Each number is 500 + 40 x the weight over its row's rms, rounded and kept within 0 to 999. Layers, rows and columns count from 0. Numbers have three digits each. The size before them is the row's rms in percent of the matrix's.

# layer 8 MLP down (transposed), 256x96, rms 0.111, rows 169-217, columns 0-95
109:485525485484521525489520556521482516489539470457487546518527445510393472470551506618517528508513476535519483428487517514508506528540484503495480499556460515540469449465549460461455551474564511477600478523538539399508470492389529484430512446452477448487520433496474452477521513487453473458
098:488540534503452496518501589461458501506503601452605451539517504493435497508425466527510470491504559492437481491521419498453547506456496472486499549513503480520572549517461466475503497507506520508497561460501512548579428509479444479525549501500579543466476497494477527443595564476495494563
106:511440549468504484563556550464533453516428470483432498526505513421540572467452555525526538491536456444472474426494451460502496459573518472548502517573481470475455502492573460563485504551454532493503561518482491449441509541428515475471457475546498517522504507554488533539465446517542493419
104:449522495524490528479541438501504450547519533459473525558526497560493436510498437490518478425476488543483490558458437470497492460465477522540548465559576529513475430484457522481563526405477570484508514468463539501515456454480436554536547554560469588500505454526540543458418479524476520517
094:584461522460508479544500454485505493550528540491454571438542516460549505461498513516421464528498438480520429499504573509514501565500476489527515436559511537474519487450559490516466461605471488492549547492444565417481539516485511541522464414493441509484548498481540444582469466485481501484
095:450486581576510485511476460491525504522427508488483527398494491513494481412416555436537477528564481489496543535545526484484512572473528406485487503501482528469517488536518428511548467562448517469492456478521504433498437503499508486536460537565526519514545507507514520589531606475489494492
102:578493487502593463456492547492506453462444521526506539469528559524502470436478479446461572461461505528447465492470553569485466496457514458469521475500486525529522520558472490534515496498596470487447456519502439443490521443495491474522500509506491500510460520538417494506663490497441535532
105:601463506534511450498511460481413472541517489461499486519503512489453543450509486424572512427448469478471443518513472528500483476392447539502482474526467498529514460573487524471587582532520500475475534492476480479409557530476500582543519471474464528474550485508473579483461531516487544508
095:425539482558428464497480537512551455484496514597455481524570502468467447490460480478497432385546552528554518474484534465474495476481490508408496537563467494509555514528476493482537487510449575523529470510528550452392437488507515481438517544504472517515514508459472535524424481505492493511
100:452436496542512483500541458523493466447464481529539509545533479544441501487464474584516486537516509505502497466441476545461516441518385480521482456525499576491495439424553477542466461501504499514490472521537487551509461537488447474407537441468526470452513488539473521497363562531496455478
096:502525524530473562549513472558483508542538501494493452529468479534565512519523485481509481443461532557491530457521443470534498436461494461535574554423465546475490536558493562471385526496424535516458546382562505582528515527509510483507525475460449503497554476504515485510448438494465513534
096:554556509572552474473557465509543492508461510487504537486503520490429493512530526571519492558452469457456456510472488431484519459577452482554525476493523497604598474455535558486491497508472468549558482539538516496442557455571466534560478428501467476500467477462485492491565482465520490576
098:498540526534491471431505504557439523479512416539483463524490541530455496528517518555478565441545500462447561470488561516495533481475510515453506498434510495540503488441537477488475532482490534429487520559452442476462429409488471574436421570492501455535458518445549500548543474501444486551
098:509547476468474497490447458483619547458485518481453545524445539447465476467464485496456437591520547523510474438425497551477452500426499512553482509520561544523458533517493521524515485508488445564554418522526476501506449499508561450531516459488476559527516506506544449475514447566447497564
092:531430546545488514489496512552452470418441473402505446504509440562457568474537445478484512540515475521544560525516487516483490483508472509516504533541531454429456471461466574471522515402433487515517490497528495421433548472428562517460528558502525510546520434482494519477526474492498554530
099:495473534532443519419477525484491450529460530481553500448531504462532529474510489441539479500524496469552497588467504417500466429519485532465538515467498482505561492513446461471548438501559510588564464468468481494412513549488444483540568440554427466495532494473425545440492453513523478503
108:553444532483513464445537552496515520511508438560467526456479528556447595488465545429461480453479509591586495532535511472504444558440504505504516466551513528494519416503473469487509499549582507437489502522581478556522516428505540467530573542500505480520472499533450531525528532471494509446
102:488496546468560517559549584510466521478517542511576507476567500495497508511516439537485459512525449483487456447495506511494472532374443484503504491491510529504529530432543500452529504475428478482471473458522452471413514461543554475461459528531488452499472454581514403444438495520554469549
108:456535475454542460463562488517496459481489524508426480493553479530473496432567500425428471554453462501542480483480567514475549535516544470584573475531564479530530507444495501475467458516447501474457464498473512466521519455448524493534447498532484473501523510459510476521352509523430463553
096:483502473500489502523459454471469507523480511468517598544525630482523557478506457458493482527459511451451513458504440521482535469482417467562498520528483453448481500484442544482481502487525435563533550432497480526513561535585496488558437463495461510499456547448511449517576517443509562470
106:545505517444532458480385494472448513499587518486499513467496446566385543485499483532565457511490505475475499513486545464517466547436495498542510514528448524558521502488465455464473537532489476523519473495503468438517429427567499529588438486522523451523528516518473515425579489534441493491
098:520462453472512490482592451441521470496511448457509527530519522543494480453525585513478439518517531506423548514532428513478466519533458560503467464528511505460468436481481482609475497540487538483467436510536469363515504559440488486501447516503525472462517506499547466529572464466456447510
107:537507519469432509436455511454519511473504475558534487454519467522425454434554468483555594471462506501465511564488551458484550433479477495483510512466523474458540535509523409564498542502572567457463570549501533573526469513520475508501451452568494575551458507490520535527490479472503508559
095:479498498482481484469523520416497571478468483490581450465491486531516404463491488454494539501519523499504480597479496482439555413492489474452491550454460501486498466473531510515518488512590518471554492434508581388568481466541522506515563557466536487511558439436484474473518477491451494493
104:506507520581522509520579443462524515474507462478528552431454528526491565519524434513418533479489441552475522552588548518499480502494470517514487472426531521521487543453545538491503575569512506496379491502470518546438482518519444474466456506535459512534540499459494484506499507505488565399
096:527529440497428451559527466483489557506512493518462470586492529503473510557503519450505471513437542468437504507437514483473498578553517502441543514446499475499509509498431389529549524495480536468459522442482534422468535530544441529495481552539596448511480414485484549529542530501520515527
107:534512471437496475530581538450525475473534547504478507496548567491524522544464466544542544464536449515450432525505532475512496475559506537457469440547572487521492524533490503480483539469535469526468492477476414473477505413504549472553555496465514477543580478522506559531360507497508575477
104:498465408592473468517529483504510495544535499529481575504526490459489546570490491478491528516603509534468458502446500470464560497532546510435473574515573486530476515477431515495444548525561480507460455513447494435496476492512477562520512490444468560451419488465455447462540459473508567472
098:501434536490433480438379495407558505532499496546498473525490474516488496586472532560465484459513480510523430452489449465444506521525561479559448518423452500512457563491538426470492483469541491546492510571461556476508569522536496503497463447517534528496517473494471489501502526466538432553
085:489507479510490504513494524505472489491556554546514524435438513511446397483502459483535534468481480510463444529469524452495467524548506496504475518496472441580536491467518571480410526510498499515541527544478517468561437508464534458415557388518440499474515569491479490392423519484465527507
099:563476556466514541474484459445474534528468554524486505556440466475481528500476460415532530597556484502507473490508377548489458493515475508583536464478463554503514515487520503578532516539526474453473508568495446516465469503442512509528423478554545434461500492480533482520576494487458464441
106:451457485520485492489486510493475489533442465548530484483553497497522462418499566551446456522436514507552535467480416502431477453479486525471485523439435487508479509550468415512545453499523524482483570491528502422484470545548423474518475565514501506452453582454549417516468561523441484501
099:528495535446497524572558446512488502540524459448428525512455444433531426499552476503511589486482480461493505502568526570450533538482554537514529551482451420498472516490475564498472486545525489516523521456499460536505519507455511502525580471525455565465416521489557521530427539465503423520
097:554436488490502521486533497547505484481430496499532531523502465515555535511452496571482538522465455553528488548504517454515585518483500509484440514490500437531577465452557560491464478482499508500554563521430421504534542509593506538435554514497418455505445510447513502509419537533485518410
100:486474462455492486473450532485513453492487487469458561545489538460420553546502424498529583499501494569470457518444518520422498554528520525446432488532483549489497502526517395504533550471520432509461449498515502521499503521486595463476538526509450473477482408493502441562524463540587497504
094:462515498465480487616524524571450501466520501602504474495535452500472520516508459499493537485551478519609490473493564530530551446603453532460531499537519472473495479533445477418494475470521478484482511552506564496490458454477575493499504506548454471523480556460469546524392500479500532506
098:526501469453483453502475425429436457477438444505510553430471516505524558490556515578464462504504465542541423451488544565488503502500547455539480487475518562473516484529528501516487468475492471545536562468491513550561546405544500503541445488505492530546476494524521470545389501542552438510
100:474527462480496501432440505544481569512501518468404430492468424491541457558539493478531448491528506490497517531476448499471476489444526568436495482463550423510454585464488474508498571495507534507421505533484474534437526449538555543489494600544471493543531551493512469511469540450484451459
092:490494533513517468588468506469449502500518513543500507528522483462548486485489458446499573479547573492514485342499453394493495449469519550512494496514430568487582510531453500468450459511465499500463514488475500466500472507462508473578551440413484524558471547495516518488476521524454454481
118:478426461498521511532464467497437539565475468507499514513526472482527574473469465505466533499463494501485472417450518452520468518546455529555482449488515466449464531471461505512477516445445529496481555474527533547519514592515492549536489432415472496588546499452522528499365511559526506441
101:507539481507470481449522477437513516524515482508520516469546584481510486490501533535496428441515497531483550499475468484426515461509446449520493471526464489488518522412453478501514584535491519503532512413443501387493559538540448479458468506505444528505512422493512477470650523475538527468
098:470549559464512506499486507573508589491474521528492535551484501464499508496532490495528569517416464491556531487539460511525539493429451514489531465532474431516465542498473492460499460533412482467471475422474467564426589440453529429503520553504522498535506469395539434481476494470519486467
107:504498515522518467477502424552513482503472506534503584466502497561524534499518442479508454558528531479488510556528451504435431438541480522462431482492502492431503472524539515446512510614469527569530460441528505448471503523409439596518457512500482484535456518515445474465584512472552517520
096:574523411498541517475501526560461515556550503485441516557539493471492517500483550486483561448535484545530522508501529496497449516583525460529522434435445545576490565505487543489514526579498450522480524575512551514489537510539522525490556529516498523564399555462517461583442509488474485493
108:540471514530504571415566518427500532533513416519417483461513488489506552532432583538516491464527500527487431534464453517457565473507479548448485505491552489496518569530536491459424554544553532530472450444511548470471468454515484497501488470420545474505479476523513475418474530538503495550
117:555532479487503520443577551504471542506474478484428542411511471467568497513572558452480474478466519510527464550494516505503546474485508464545484573473525511492530527449442510520399469434482502517454601523489521528472593443486416514482519499522504542509557523509471545543513478448513551548
103:511543509519544468498485418531485495502509515428532479511469519433500467584413525519431482463527567591496450538550524521532506515505516467457437527584529499585487493504580519467500498425501502500562553520522495501472475438489517489613468517520495520453529494550505500496450541537506541563
098:454464550538528471517494448478494508499581582450450572472532492490558536464498520533507491515469454493511505535503532502480504517420391519452493462489555448456460455529482484506567525474442510505489547462530447585522520465431545515479462502557523471535501511572459539551547413478438505500
103:511515532489545480477524468466456596544510454475487498440475485527523555449474576490404585510502488494543479527573481555525494548504524479488509476436546524488543589569560461549525542531496452480395475483504452499460541526442506519510461476557444485454522497523535456519493531515441535468
# layer 8 MLP gate, 256x96, rms 0.136, rows 170-217, columns 0-95
103:516534471501538445496469508459522520451547529574509537453522510483539474510464554472430496413496545502571462483511495509548537490503531454490575535512439441505438426444456512498448502483528508508432545564570466474483527449565490500510518473532491424431596482482547517458437538499495506459
095:486444465396501531537483495661553568575496485550491469474492447495507589473502511475522541547510481486528506536482516451477463459466471538518414499476537519518507534544527476526447527516463451475525488522538581482559468484467468507590530448539469506489516519526467509507506484488491570486
100:484489481493514563491478558490485504597516515463432516532502452503473419476487503559488467533415496487470548479507521481502433525536543498477490485533540461485481461500459557527546527546500610456483552519510536508617449446456449449467556542511505477532553453548498546478513448429455483513
099:495513467548470529474567473534531505493506447526594461516452477535493501477513448498592476455530492523534503498646464454512534522458499513528471492488533474555519559519537515484577557439493509524417413485566520494489485483580518486551475524564509511474509518577502460488510553549504503529
090:493483523492519569540543505511527452530517463473519574485567444480518509473504537560556508393545453536541530530478522440566502533507499586519436522500420505462539507469518498512544506506520501505485454501505489564433436501502436445509481485497479577460612491435578462503473508483496519470
099:488519525516422513498516566517523496488436540555476418498511488502478478478470445459473487456478538466509457411490496502483469485474479474502582511532439475580554560528507538539510431438550515455438541509483526568526442509531471523499566485459460435502499558500437575408494536498552499515
101:539508502521521476528464467499561480473534487566446509536453435547526482514473485504459496461490592498479498484504545403558515523511492467577493546482463521452507463619545546487523455492411523528453476548490443472475517525426478528475510485462430467460559526579534521528439556523498502484
095:499517444534492482465505466546596558530452484476519570519426465504510471452501464492485498406470507503499436516488509447533504512457489521499524487483517545473395516494506471481561482489516511536418526509495517512598535502597457540536514399507514578478502481492480493464449524458430552548
094:573470512452478467492499457472403544499467492501529489432513513512551438539559487573509548493498484522527460537472476553477465516519476480534528571452514488442511493500499580401463475446552527482471522513538496530535593440503477447559502466424531547431559477526513540522465537499529464453
104:456501506481521558551529538534484564507511432479494419438496464523545431475483522500516470513451478523391554464463479437468520428551585504532521547559480477523503517521524515437492452459511499449560501523461522499533513456395481477465553496472426496515510545460491510458461504412505478510
094:461538566427515516485415527520493550559457506487575502462477505520472548466544457449430467525450511506475481416490494528511501475461514490458483506522549530451516476543449470378530403541503496551548538443533501514468552480532477463486540469485517500482494509580461529504487500578548540450
099:489451449479526519441558525595566453535555515518489416463507543485499572453444536525458542516433501475547510499439528490559546495478524506484474535491499522554479455458544493563537461450446463483477580494460529547511519498530540457545568521568502512494531437562571495459476480493539532515
100:466473476526530516503545504505521532467434466530570536500476430478436455445489515516494586423530555482471469509513504452518508475509492548540530471560602569446533527490488593427440518564481522514499523475468582460525531468552535450481486453537544487501517487454557521481542521440502520549
094:469480424435511490554501456517469526562539568548536569476524513536603476541546503423587570513478536449516506474456548534465510586543503527572520542514441488584519555513512547482486540551498487477494471502524522492530413550515493460456528480492500510453522546503507477487434475503496497527
088:507524467482555526517517486544511553515451451498515456479474506504552516453467444529497543576465457445517499480461458448455475534450428547477452429489497486511549534539508552465488500502494502478519432472429439617412509488491457555528475473454442509477458593508454492472518442444490498457
107:485458456487527497561577499509469473582464511500468518574583532516457516458546507518510518491430444471590445482511550521482487581508488464484565502559490526613493518510465558485472562528486514493477458466497474515497503483441511412585503511531511578536513506465424509486475545515490501521
096:475443478466506496511547506474496521554496399493491463522476502534497524491464494434520448595441443514488533463495516448458547492516511515480431495496529491465452522508462475507372496566490454495485570604427513502491495527518539492544480510553555519441506486527424462500420479437514464492
108:416519480491514560498539515604487576496533473554504510518470437502425530444517561523431608450407531458490538484527503528511515542511557551579519482503500532552471528535498463504480459531447496451499521454501484529536465521529536516471533487494473573517450494462455511499486462471509590506
095:462510541553552437491479427465525505458471531558474448494485540450520477510500529513451545477512393602450484480506513445498519463500482446461510457432458486516488502519486471507528473437537464493451476384559559455543511539487512484557442480496476474526419479523585488501519479470475502547
102:527468523437537493529509521559472564502533526496549470449505451504482461494553467499490525549467438500454521513479495444603593524502512501526494446575463488466511453475484472537410492558495491465521452514526589566513497507474551510529500582558469472539462534473469590457454493483453446506
108:590544562522480538506559537560537527503492473503564458448518522495509486508423455510490557522488503471472427416475539487565577503494535489491533530492510435517534563521531487404520480471468418499499477528513572552478465491563572443512449516490429535503484517524489540504428487512518552491
108:470572520440472537492460469564504553523524537504511509532498485520542530500463505499547504481441573516561490529464487506490569567502568462514454458582494562519439607484470534536511462472475519526450516583565451495515491496529573510508470486509518558403476526586471446513469505516517492536
098:462445528513498469564570511426508573487435460463472513540533498507427476463466535530501519506503522473517469515471502518525513462459499532532503481522537460531437462515539532567528562462480563436515587494504521512523449477480425448446523444511513495458522423520441535471526500403424512576
105:460495496472528557459509572509478488562485508555542502448581517488477521467441517501513471493448528436506547504425528482464496536521543466524497583535520524551565473485499484407430499593474547479480487474528443475561510457501515562490528495437494493564482578488474484468462460499556413533
096:550517483528517532509482498559488525483498480553539482538508471535525529532447516505500587481434536484518491465495477462530449531450478567519481519499508514565507635552546523494489466459518469573364556501536494486499501509508537461581452508498464518433484605511453511504479506453472547507
102:548425506458546520526453506447504500444495464530516464502501542465484509423479503507454495538493561516408471460569538493491573499500504595559445496531551580522467509479496490559532477563574550513394550513514490502494527439498513479518522508509488496534534550611485523444522525484472478501
094:442452462573519494540510496540483515540450474501550492490508514529524537355532550537471498504523491493533520485541574500556481469475533466488442479475477551519541506532573487526486428495484476592459501459565464516508478512456526541446522536452459496500408506489469467435434503515490476590
095:552495481521561490504494541446531486458500559448506533444480509516410481506503545587507516437544624507504521521496514537569570443451509555525521512526520522510469460554598544459462433488519515475538455512512460491561538450544539491427514512568497536496538532532499524523475492479464535458
094:482536497528470545486439564570520524527470501496572510551467496481488533469478495506464438469494503519453560489475505452451501497488461506499480527416601654496441463478524470451498499418478502512544560439534517510488504514489537453533512495489574483519505413488476451536479443470441495507
099:474455518427525562474528493534483577469484504460483521549467509493480460495574546530437503505512509521465506526512468453581569535543435532488500517564523542502490527530502472415491486448476527479461504469510437518454527466569561504572471510450428469494445480482533429516486515591525575566
108:510488524501520505486476496507596517462534491455526445516438516539493473493537496502476537433514489546531529563431523442546510509538534507537436522543563514468545489492500536420495516451459450542507453509483585568413514495503534581524506452552543388464489518554471491450435503506449484472
096:462476593456496499598459483468547545589534490477504573530479556490511479487485511509450497495518558509492516523484503467522527499597498476475521461543521513450607554496502458465499532451514471535499550547535511599525451498521549468448435475469425477517533481462445437495458479478549495520
103:464451536529509600472523469519611548477520449479491479463547481583454474420505464510461442488483530452428541496471466521487487538533484589484505485590508542463471500528431520497591487530451507530503470521538573510489486493451485434520500476544504547502523511516560568454543491480486509505
093:534488445585576520489463443495476457524436519445559509506526495537558528459440503494484481442408496497472530493415491478557494512473504522473557521565533437470478509551551484444551478479528547473461490513535502428519490496472545467513515525474462473564497608521532481555525442505457570512
106:529518444507634493541576619464473513492524508549472509535469448495462524515511530526489544549510551544513460468543547449509504511546516568553540488543452541548493555567510507480467539497525512451429480466530437470501509430527509538521498474581474508511548519536492524494523492474421490456
093:545456452478528542545446508521503469508454461476533544450461473518523567460488541538493529542484541493492462396546472486479516452521549440545458529494485478443484568601432512497423508517496417489527490567540562549478538555522503439485491501501510462484497488484437512473519547443573458463
103:508431580452527544579565510464486511490503487418536503460479510530536458483503526563470478509467514429475550462454491498454473521523566595489540439531546478503489479582560540416487498489487500575539542539546540510500458449452481514547538517488458492581524481499539545490472501460460488549
092:439604514458517565511511538561501412482480562599437470479476504561526497553494467515505587474542480551546479481474553536480486502595492519428488537544440507544534494492459472521463526485483494554536477510525555545462464463477509490537455541459496527547506587452512465496501516508457520501
121:514443429512508551575487469514475558516460474467486532464532507574533546484525485549500505479471481500427468428485531480538469512500476580554463491501564530507484494483416506494457522475501567517559529554499525573525511530539564492540495433474461501570493529487503557518379466551510538435
103:497533528557530515538484495484483517474528497497493512487424389526517520520425525503443542543546489492495426491550530523551535518506521575390466550534484521455530510543491550521471392502478487491473502518510489609538400478512526494498526498500433524425505540539500524516482525517424523501
093:457485553476497508445454465455492478531475433515575472518446438551528528474535461427460540541431436552463479465525480434513482517436400485498513546512558505513536564471401517466507497445440576455451461454462513511483502505526489489513488543510537504520468501546507557553502503451496542456
101:431495427505519520518499485530523465487441466510541501510526559557576502500556494509488544399429489440477463509496527529467544516466446484498534507561595534583601527577536532483486493515548543477496475494450460533492474387504476469464525514509490527506508544574479495549514510527515518542
095:523550518463496502463487517542506597492509480448487394493523482543494487471479532551465511515524439552450473518478476454554414484529467508478524494488476531538500543569503493535542512367500449553535488498468469562579513574468493531542498442509561456463465467503438527454480483523471550534
101:507521524507520540486504523452461642540490493479526425474485486485581497489512486514464472450548469503462509499495475500496435476499518467527540521512500522573442466518561501462522489462504513461517478496515575544532474374538505463539440488545476609418493538534517499526482502448435441489
111:556507508478493521507518579601515456486506526438511533488540470551534557486493526532457546439471469474503517505498468459513478538527497621460490560476490514569563467494516528590476514387463528532430490555503503515526507460486560441470532474534515461471573447538505437513503503498482513545
100:490538496522503538536422500469557524506459490546429466516467496472422507505519503540514476410561524565454426469487580435531565550513412503521534527515509510492462515523514528492506509426442534528506464504551499471516479488517519523580489477559423547521515503565512566529461515565472560542
104:434506526513538546502421547538486488501456519551415501475500478541485463527466414507481480444413441433472481482491548507482615505462498505476519539492509449528527548500477536497433517489469469536387486487466566484501422486499546502562521432522527488537477511526443463487453491516556485532
099:474524442484586493519483473565528525444474526533512588500444490547542576542555504487568529498481473574490470460504510548537474471447459491562518487557560538434507485477527480488501496502547474515397476487554484531453503491568496499527463443545499495504520503542509470436428528553576526439
# layer 8 MLP up, 256x96, rms 0.123, rows 170-217, columns 0-95
102:539545489428540469551526481489592447470557468475507519506530502465461507467475426509502538459529526516489451579500538524614535555532558480535504537539483519495581483596524453535516575528492512562432439425491498487565544501503447556522512442486466532483515489506513486502520502481461475480
102:548460497482443523541495459585585529509571506484511523553519523541546474498534532534491489441499543500447453512541553578557549560448484499561428488512472576475485442520429479539437513497549438511499516512485508531522503505510511505492504527556514500529546493520445475434554487496449616465
102:453536508558551537507538438487586520525508516526481472533465507506464492465453472518545422469497561559494520553483531509514587544453468426524502559477511551480411509444472528482463426473476527502471485503552501457577474524526519534540506410511459527503508498571521478504519514533448547599
098:419554498574472478567498487557499532525521463547527496463462466500450505457511491450535516444448495551509470511549479445439466465545514520499473511477576525552494471477452411479498531455464546492535371522404539502479528495571502509484529571568559516516503489510484519458510482487553492527
099:490476517484471488497542492502489505471559547439554527478493502539482507452428441478472463476451500428487524581463487380490445519486442565471495497511553488595477460512562528540528492461507544529445585532446475516510514503488546540515543457460472525546562559510564474465522573454492492483
098:571522537503477495524502509450504556507570517434474480467449555566529504577468576498517520507441510526515476485525512462516585563508527533464549444597473480482449488535403514554540527516543479489473495524522468533548510561437524490566515508525553562469512520449438539520438458465505481519
106:434523514589487539421538442504423480522501442518449484554590478474510494581548521515549482486482535466480476444571411457473517453475586518570446470481468495511509539475473545479576495525461466507543552512513483488512502498510496453471452487531443494515500535551533486533479468582543492515
097:549496483516478459562479537468451457512532565557416457528502470481516566450500478454446527500525422466551481419504432489480540513518486539489522519559527462523480439552500472483426479472481431429409549536517466504450495482450552503541474508437519458527524528526511474501538502460474436431
100:456567511475532442512500496475531473471478504567472536446565477426500538476507500460504590463485448495511528465410485493622484498469439493494523524513448514480557463517403435472413531478486523479502473504504518494550465511459461511536487528480535527549493430480482433516522521467422494436
102:478504524526496503544498432568484504494473452523492561474551466542446535479427382513468559529528550543577550467491543555493443554451423444488513528457518510496569504467531534505547465480532475468544568468531539472468491527521445509550451465517540530493424530527507473514520522564499548464
095:451526512491574499444489481450439509466473513492412551479449445506475511480477541508466543475516453482440439556490465526524460496408475478531552502460483482446453451508496447517558473463494534532425489514532463492576416505502423498483433492529491530420556522486557451527455449460499469518
096:469450507484516502532488533490548544468458437525520539457502488426539537526596516475420459389520526596539490508486497496516496470479496497469471485498484501521468460454586482473583575424469431419493511456476495511519520514505535499471563466535481524508502510518442432513485550467547467551
098:511473517523448525516501471566502459421551507562543546490461566520531511532492506454513502434476421516560475525493502506409529519557497466467493573516517513480487544494569466433507522494526478509530477562580522505558549485455533545519479443487441475451426483490508562489445535532609518511
087:501561503476466544506474492530477527515508500559480474526499527524492432576520527505538549494506507544498529405431523567419522531500504458541487547483550512504522496568470474465485503456526483414471491516587444486565420525545520528433471474586538501500464545475406428462485531543502489485
102:410440463434527480504515453527528484530557486446482469516452521524483453530488497595426532531506567489484584438519511559495560527487442523471506511474489511518475463519550469509540481562501484448483500527503544506557424509396600474483507447501437506475456472558542496484526485453524521494
107:521519429545519419464496547598495489522500522530534442511492486482505552481489477551487420495443431505500470513489480529519489507470579556511551484453557467485483559554497542446434529526513527419455526559458417486545485510490480570549488515524522454536524577516505532530493501518454487594
099:538497518486453520539536578545540484521531531536482418533488488496512451556478580453492455462521444452560465479450455481498456486497464473559468547533435414566439454525523490554468558544500519590498503505499515478553492472517473472480576494536526518517562591566503479454497486465499513470
106:493518472450533463525509459459430521446522562507503511545541579519601529502458518531527498540513454530471445458536553530482520512467572471448537500505534530474493568445484586478437444529493521511454513463562485444523573461480510454587521594511545509515484550462545550479504491492498477471
097:464481492537507515468558533494566494416540471568533474455452524435447484560465488569538549479556467554471432562466553479499466549488498475430502483463554556523513527485479478478513452460540548451500519574524530496527450510459510545538555571509533488453502523548498510529464540511390508513
100:496495525517517461503528537481490493521534483459487543546426495457441571497512499539481480538490543507535456447505496496507448523553537464499469593574515475511571517440494521441541484454535492537496509506467528484528427557524481459392587527515446512557547516457581555452502489544562501574
097:490551577507454549508542510541573445560492512512594503472470512520541507533512477566492481535482508439475487478465524466523519500471484472454515545463524441495521556470465505413517567532524371479520507546520565580500500534471576497472495535444503532533479478525520511511459437531563517435
108:520534511474546532494496511497510471479485483553475405409503511479456429553458500542494468481524475515470531499457469497439511505497426424494525537544530518561480524397514483462515537549495519501557558454557538463501505543545521466560506531466484524548458463539578464483474492513505481638
092:496543516522481452488494425476528487537492444452465519527395504474514431529381487544518435474503495524525495439502466515597556503504449466538501436497506538497454475449545528568536475555417484519455513481537553502517480508572503510511439523551493503488529530595550502449503516487493502462
104:505402455461535477447496510513461530587484567480534477506546517449416410472449479499469457553469538388468538485481460469485543546465534552501450523483474483458460451467462554459460491522541517496535522515496495472537544508465524591479495534433530489524532490487530549466484509547449446480
091:491541518490441529450471497509530416508452515511521540460501510461421505461474468535548570471544482471518516465485445551444477431520542547459449431544500514511468571528465482458419525501492493490491495509552476525545545530477524481523464511525528481485392559518421490561511455495469563597
108:522545489527464466482521455601436517490485509501470481545546451515497448502535531507518538483500443481558476520413502481465471424593475483501546510447454529527503455537550537469513443516392512470471553508568534514537505526519505458513478534535508565502497556419528447485462458457443504428
107:438493414428526438497519548495517467480491521531523517480452455488440522524550480558434495446454499563532546543464512409485521484429493517500466503518446446446604439453527538450485542478452514568522419535478444490515454499488493545522501457466469490462534474467436467510446499485501497519
098:566560549552441541463487453558494536537484532474513526478438581465456447456484448562438468487454463583521468538480411483509489430534484473546535435518535504484486541454463474431468506455503466446535477449538477469526553512515495468445469495529546458523470469517504475497556497557442533526
096:467501516446483505439488473491504461459474462491479541459450528435568546492596549475482547462580441506509490559505453527468536493499503484492492432517382476433544498533524508494434455532494528526447446498546468491517555529562505562556500473443510552457497557565555468535523541500505537505
103:456463432474591498494476499483545505453553489475455563534454534516487492535547560522480536460526459525517409551550488486483502486393472569585505554543526515512497483497439501471504573494493552485440466443541453462497507440534540485593483516495446525512521540497490482449469492535532555466
110:540525504503494459541457505494490465542443527513493500460501541447463463479505526458501453529481496552575475524524589451560532526541572527427487534493443464470482566455521517526491578572471490458430440534495495466476491532445405513571480427475480570426490479466507491503486502561542535486
100:467466465491480495528488501513522548508498504531497505562557559554556525461453501466483469491489479496547451565485581478481569407553450545435529535542514556472564464467530546515438576498484510410505473544521478505439471474514475431510492541510430469555564459513518563474556514559499497481
103:594457449463425451509496498506505402520460550504526531584493498432488523549505519498576506541506505547498443516573475492562519448428523427506453465438538468487504482504482484523437533456504476457497421540483501457526526541555502503537524534490560435464450475535443509517469510536468499454
101:505618507544534513444462524503496455551526536461511519592457494544528524532497525439521461512473484579457455464376496463477524454492519422510471542484463462460504496457537513484498470493533501442525453486464506514462451528443505443507521504486471538597505482500542460610483465484503523490
095:418498512601527547452515445495476438496469457517485559467508460507518539380562481476505472500536520467455565557444509508588489484443524490456441485470510462439480484428488518455437476497509451522522545466444484539517445514468466472512483542434494539534514475521468479454479491488496462576
098:499463418519473550549487535500512508562470471552460498524555463491478523495400521481548399504512524430498519430555487533535528493556493556527523512484480514516541521489425494475521615484523523439509458515582510563540509493498418490528495570548540491500568510472480536475503531484471506437
102:456480481490503486494539542526432578447478487541550464568553532467607580538473497479491517467514501520492583443501455588451511487529530504493545452518564516569514520513452468579511471420464479486454454471518484490487527547502463570475531449497551506557530498512425476510496532529490519544
097:475523525455496514422594417504538569482582490551545477514435488483567487523507522506530516452449533528500516501479511528530529505504449459551450517461568569454454519473587511588574482520488528480481437498516541468556482493551453500459497556486498452459469493464542472533484446494524512565
121:502433460482464527563497448504465490500482521456446513449532451527521532489520493531502468494439428496459481441445518462557469493463435522539442445485522473486485488436447473516521419489574513499491537570514482427556571532492445511527494408513474462553564499524538551504487507432439551464
110:517490513470496487566414485437450486491517467462531496471472469546531593514486457506432517606488570505484451448538486529501500534462560484396506575516463470466565549548522512458509416447560486523511452541552491570507443498468494482483539505453476526488500518509458525519463544503549516511
100:484520455477513532522488498521548499579509462493515487486461426447467489507515506488500500458511442525569476511471514466572456482505449428532522564496478484555508459441573564564507447450435476542552481610431487471548434542518448543482464463437460506495513521569551460502546509486485488538
103:426484512540485549453448497483434423540468504528478527478450500525517497446485446505494520474495497513424519490475458483553440504409433418477479553534545521544443451597470498525606484512472535521536515445523489500483516475497443553466499478484520548564473535516451495465492479575490510435
094:471498604546485537513484439457500553529446445521468433469471473525452499435448542473589441455513433507452562541514480529495514501486459559527570491494524506398520461504476442508510510494505496468519494515461575470494552480541490553507464522504486484522491509594463482496523578511543431461
103:504505484489569578434405433541515515474500473445557470537501505547501491542544435458538496544467544490504524470491485504523473536415487486480426570524528438525489538503428478498554485557533467504455467475538514462438550538485530497612487515520433493508562562468487474464519483510481543545
118:525520487458516446469499438511528555494455405494469476494467502530511504464556501452508511465485550514450520473522527451541559384538509468516544445510546523492512483480489503447416497475552446451519522444565550454528481549475420497498501471506510467631532483530538536518472464458445461472
097:473452486531476558491496486553525500524554499405514521496442436553497447534463482495464505508482484458505491496501386564515486534453586551486525528546490501548516490508471570414501461478558506483457520502487481533513514452504489410425533483461512446422573490524466535561487533531469433498
098:444528522500522534515482471460507444491466497423402541508533506547465524538474495515461461450482438456536509501529494552491555554462396527430486482432472479550436428483537496585478594527454474508439529475445514496491506464496473454596501470516516527507458565479523542491499543505513495489
101:454479494521445475527445512525497480546447420469450439459535573467413471444521561479452429521556442516509503526504526483527533476607461453434427497511542517513555505507549497473493506504501519457632503484461519531500491497528564462521522499524461476481497506524558490567507474502559499514